config = dict(
    num_hidden_layers=23,
    num_attention_heads=6,
    intermediate_size=1024,
    positions='rope',
    rope_theta=10000.0,
    rope_fraction=1.0,
    bias='none',
    tie_word_embeddings=True,
    init_std_qkv=0.0491,
    init_std_down=0.0,
    optimizer='soap_variant',
    warmup_steps=46,
    final_lr_fraction=0.02,
    batch_tokens=65536,
    dataset='wikipedia_en',
)
Each number is 128 + 32 x the weight over its row's rms, rounded and kept within 0 to 255. Layers, rows and columns count from 0. The size above them is the row's rms in percent of the matrix's.

# layer 4 attention query, 192x256, rms 0.239, rows 152-191, columns 128-191
size [ 93  96 105 106  95 110 110 100 105 100 103  94  87  92  87  88  88 105 104 104  87  95 102 104  98 101 103  99 104  98 103 109  96 110  93  97  98 105 112 101]
[[148 160 189 103 164 156 188 125 105  83 111 114 172 200 100 133  97 106 121 105 112 116 144 130 102 119 146 115 102 111 151 139 121  97 141 132 107 144  96 145 122  83  30 127 163 145 122 156  96 142 145 163  94 163 182 151 146  66 132 152 165  90  80 131]
 [174  83  83 181 159  91  78 112  83 196 138 152 131 109 165 134 118 124 129  97  92 145 124 104  67  84 146 122 136  97  74 123 182 116 151  82 118 154 117 107 151 151 143 150  60 184 143 128 189 143 134  89 145 157 148 107  47 132 188 108 120 145 151 162]
 [123 145 123 118 120  99  84 137 146 165  74 147 124 161 155  78 114 106  88 168 119 130 103 109 122 151 120 124 147 132 137 169 149 137 132 174 145 146  85 134 119 140 131 164 115 112  53 177 207 127 118 138 204 138 110  94  98 145 154  82 141 174 150 139]
 [124  84 162 103 146  97 121 136 155 126 127 130 131 119 120  93 114 139 133 130 139 140 132  95 118 133 107 162 150 165 146 145 162  78 124 163 122  80 130 174 142 132 132 120 113 128 146 100 136 133 105 167 109 145 150  78 117 129 119  56 127  77 137  63]
 [ 97 109 171  85 127 153 174 112 109 126 103 167  96 102 187 157 164 149 199 127 147 160 121  87 220 100 128 114 110 217 170 148 152 178 145  84 158 102 113 119 170 105 191 106  87 130 103 164 167  75 159  65 107 129 157 126 140 115 157  76 141 200  53 124]
 [126 126 137 102 104 121  52  88 108 157 176  85 118 103 154 149  96 131 123 164 200  56  98 123 116 160 109 138 194 146 213 132 145 173 159  86  46 167 130 180 149 115 121 160 168 158 135 156 143 220 175 122 117 125 151 153 133 136 146 116 130 130  92 192]
 [113 114 112 103 157 190  96 159 126 204 121 141 102 115  84  89 144 133 111 124 104 148 145 166 124 146  94 143 126 129 128 151 134 132 131 133 102 193  76 142 154 136  88  81 148 164  98 159 164  51 129 115 145 105 161  63  80  94 110 162 173 125 135  95]
 [127 151 140 149  67 118 146 167 143 107 103 119 151 122 115 203 141 137 118  79 157 158 149 136 103 182 101 174  63 105 115 151  41 162 112 138 102 150 136 140 132 118 126 158  94  71  79 104 151 171 104 101 125 119 197 100 163 122  65 164 128 150 132 123]
 [144 134 197 123 153  63  95 114 108  34 185 147 166 151  87  77  84 170 130 130 124 138 126  95 131 115 120  99 159 169 113  67 124  98 161 120 163  93 110  78 130 144 129 169 142 151  97 114 113 139 100 145 115  62 107 118  99 127 140 230 152 155 122 132]
 [124 138 171 145 121 148 138 190 104 133  96 130  61 122 187 161 164  93  90 168  97  94 109 111 147 129 165  95  73 159 185 102 180 114 138 165  96 137 132 144 145 113  75  48  79  66 154  84  95 115 127 117  85 105 121 145 156 129  82 134 129 121 200 150]
 [131  90  88 109 131 130  99 131 196 247  90  67 165 141  92 144 111  73 133 160 131 128 157 126 200 157 119 150 176 123 156 124 137 102 119  89 128 228 132 177 137  66 141 132 100  73 154 150 114 111 112 134 168 140 126 142 116 133  84  98  78 132 119 124]
 [150 114 158 118 108 108 106  94 148 133 160 138 126  76  95 124  44 126 123 102 162 127  69  80  84 121 214 186 101 182  90 149 166 121 117  96 130  80 163  86 111 132 160 152 122 107 127  71 120 107 164 172 137 138  95 175  84  82 117 163 135 181 106 123]
 [147 123 137  87 139 115 111 126 129 118  88  80  83 158 129 143 127 150 115 122 133 115 169 136 129 178 111 132 145 148 130 113 162 162 145 145 168 238  90 138 131  88 161 161 119 114 157 169 123 115 166  77 145 167  86  94  75 133 154  98  85 163 151 150]
 [ 86 116 131 174 102 170 132 157 147  63 155 122 134 118 116 111 142 118 145 139 129 134 112 117  96 130 131 155 107 164 117 151 164 139 186 116 121 128 135 182 183  88 129 170 147  89 102 114 199 168 124 118  41 113 105 137 144  96 113  97 142 132 146  94]
 [127 144  96 168 129  48 157  88 152 138 160 170 177 172 114  53 179 123  93  89 127 134 143 174 108 158 111  84 172  57  92  52  97 157  94 119 159 173 103 155 118 107 126 136 184 162 117 116 124 164  87 136 155 137 106 112 114 187 101 164 103 161 128 120]
 [ 94 176 136  95 131 137 134 131 158 143 144  93 128 172 108 119  83 132 172 114  98 156  93 116 122  84 117 216 113 148 115  87 172 145 171 144 107 114 190 132 162  56 134 124 109 169 153 130 150 165 194 136 157 156 128 157 134 147  94 182 115 144 105 136]
 [ 92  90  89 157 129 176 105  89 127 134 106 104 104 120 143 116 128 199 177 109 228 160 120 125 158  96 186 166 152 126 148  98 191 129 111 148 135 124  77 118 154 174  64 101 131 152  92 143  94 146 109 136  97  49 115 180  72 118 191 151 125  96 154 121]
 [148 148 119 125 139 145 150 106 130 101 100 162 168 101 102  63 151 119  83 142 182 123 153 119  77 120 108  73 110 122 141 146 103 108  85 144 114 195 139 136 123 131  96  95 135 163  99 157 122 123 190 119 176 107 127  79 130 139  86 119 116 154 115 167]
 [188 132 132 130  96 152 105 154 127  80 109 143 131 165 125 109 105 140 164 113 125 173 110  75 172  90 157 169 143  62 154 109 120 109 137 109 128 122  75  65 106 113 123 100 234 173 104 151 110  64 142  98 120 154 115 145 124 119 121 113 102 147  94 152]
 [150 147  99 131 155 109 125  90  56  94 135 147 107 115 179 202 177  84  89 153 166 191 112 116  88 162 161  51 148 115 158 130 131 156 142 106 137  71 109 126  52 189  78 156  85 161 120 109  80 103 126 140 105 105 119 162 147 102 156 136 111  95 125 114]
 [183 155 139 189 159  89 120 135 131  79 150 155 119  57 105 110 191 112 193 103 121 110 161 131  53 169 116 100 112 152  52 126 125 145  66 143 146 131  65 135  95 126 115 142 124  75  80  92  80 101 107  77 131 126 172  91 151  82 117  97  74 125 170 103]
 [ 89 103 120  97 148 153 101  83  84  73 154  70 115 128  96 101 121 160  98 106 106 106 158 142 148 139 104 133 148 126  56 190 163  86 207 118  47 183 115 109 202 142 128 100 158 125 110 151  98 100 170  98  90 168  87 145 122  90 129  54 110 121 119  93]
 [146 143  65  57  89 177 143 118 113 231 125 149 157 162 181 186 162 132 109  58 179  64 128  89 169 117 107 126 145 129 123  73 143 119 136 154 130 162  58 133 128 114 115 148 107 166 135 145 123 169  98 178 118  92 179  63 102 138 140  58  72  62  96 157]
 [119 152 111 202 127  67 115 141  98 108 147 128 146  98 126 185 178 141  82 115 107 167 157 202 149 132 169  90 110 149 174 108  95 110 187 114  93 129 158 129 128  82 104 105 105 148 149 120 156  95 125 181 158 142  91 142 151 122 132  65 106 137  97 166]
 [153 171 153  90  95 166  85 188 148  62 140 123 108 130 141 118 119 130 117 132 161 105 234 182 113 166 177 160 118 142 150 124  97 159 119 164 124 134 127 123  78 140 126 171 131 132  42  92 118 193 124 114 155 146 124 123 171 108  78 108 137 171  67 152]
 [128  96 116 108 205 134 169 185 117  85 110  97  97 141 118 157 136 124  88 152 119 143 119  87 143 199 105 100 139 122 191  91 128  73 126 122 188 156 168 113 125 100 133 169  77 104 165 193 120 134 122  92 146 188 141  96 100 117 124 125  92  66 142 105]
 [128 142 137 137  90 146 172  95 102 182 142 148 127 143  68 158 101 162 131 148 103 126 142  96 171 117 185 109 148 145  92 127  83  85 126 146 152 125 149 167 160 120  90 170 105  88 101  65 193 165 150 147 129 123 198 157  81 139 131 217 107 122 200 130]
 [ 94  56 129  97 125  49 148 106 141 161 144 176  56 177 176  76  99 131 130 104 187 119 121 131 123 118 151 109 178 145 104 159 121 133 152 119 138 156  89 177 111  82 147 147 115 178 138 199 124 148 209 155 162  74  76 166 153 111 129 114 193 179 121 112]
 [122  64 139 170 152 129  92 152 130 156 149 128 138  94 131 153 142 178 119 184  98 119 151 149 137  94 129 145 138  83 107 147 137 120 123 134 159 122  91 151 172 127 202 105 103  94 156 197 175 175 176 115 131 200 129 114 135 130 148  68 106 159 108 128]
 [125  54 114 145 173 200  85 104 164 165  99 104  85 153 164  74 134 140 134 117 157 158 210 131 175 120 174 135 101  83 105 156 142 150 138 172 132 161 153 119 105  82 106  76 217  86 136 108  86 144 175 122 127  92 129 103 112 177 146 105 138 145 110 148]
 [156  99 161 125 129  85 132 106 141 134 105 143 125 116 118 116 137 116 136 133 143 159 129 137 140 143 140 148 123 103 135 108 120 149  94 116 122 107 107 165 131 136 130 103 119 125 170 150 127  86 127 125 124 109 147 175 144 152  54 119 109 137 135  85]
 [137 114 145 152 178 118 191 121 127 144 134 119 104  89 167  53 126 124 133 123 182 183 144 162 137 152 158 133 168 101  99 100 133 152  96 133 182  36 175 138 166 123 127 115 163 178  63 119 118 106  73 121  46 130 212 160  75 139 133 188 101 147 160 124]
 [149 151 185 176  96 119 152  90 104 123 100 159 176 186 122 133  78 151 154 104 157  87 112 169  80 140 141 153 115 132 134  98 138 161  90  99 141 130 161 160 144 150  20 132 121 192  70 142 131 106 174 149 151 139 173 177 128 142 182 124 127 183 148 148]
 [143 141 174 120 142 120 133 113 103 104 144 166 105 105 123 108 100  74  98 123 100 110 186 119  61  46 149 114  68 144 112 136 157 136 111 164 144 131 139 122 151 193 170 168 160 106 105 136 173 106 160 114 101  70 173  84 121 100  79 170 167 100 139 120]
 [155  95 133 122 145 168  97  93 138 100 130 125 147  81 114 170 134  97 128 138 109 156 138 120 105 111  68 106 117 111  25 186 137  98 111 131 135 163 162  53 187 116 119 114  96 119 136 168 126 102  34  73 128  63  53 107  75 177 138  70 137 100 190 125]
 [129  49 176 142 118 103 147 115  99 143 156  65 149 145 135  80 128 103 111 144 130 108 123  90 174  94 125 162 117  94 142 154 149  39  77 120  95  62 107 145 154 107 154 128  98  99 133 151 108 109 116 179 181  95 145 114 121 106 119 131 208 172 100  72]
 [111 190 157 150 123 140 160 170 116 127 126 144 148 145 194 153 136 171 124 120 109 168 181 164 143 162  97 181 100 145 180 212 163 167 104 123  84 195 144 118 164 113  97 160 131  93 142 123 202  56 153 125 172 163  59 132  96 120 146 117 136  91 116 184]
 [ 67  58 160 149 140  64  99 137  86 102 119 116 162 163 166 148 120 121 117 105  96  95  91 132 155 120 112 115 152 126 111 122 109 129 191 106  74 141 159 136 105 141  94 189 104  94 176 160 108 155 146 141  76 152 105 139 162  77 200  97 184 142 162 172]
 [168 163 167  99  77 189 135 163 125  86  92 166 128  76 138 100 153  98 168 115 145 140 143 132 105 105  33  70 152 110  96 130 125 143 193 145 172 136  79 144 126  95 179 139 138 164 126 155 125 101 103 191  94 175  63 157 102 172 106 172 174 152 122 110]
 [121 140 165 130 161  90 153 126 165  72 164 124 120 114  60 127 168  92 116 135 165  99 111 207 102  81 126 166 101 100 167 151 140 156 103  91 165 108 179 123 161  98  71 159 184 119  88 170 108  74  70 107 127  87 151 123 172  88 114 106 125 152 112 128]]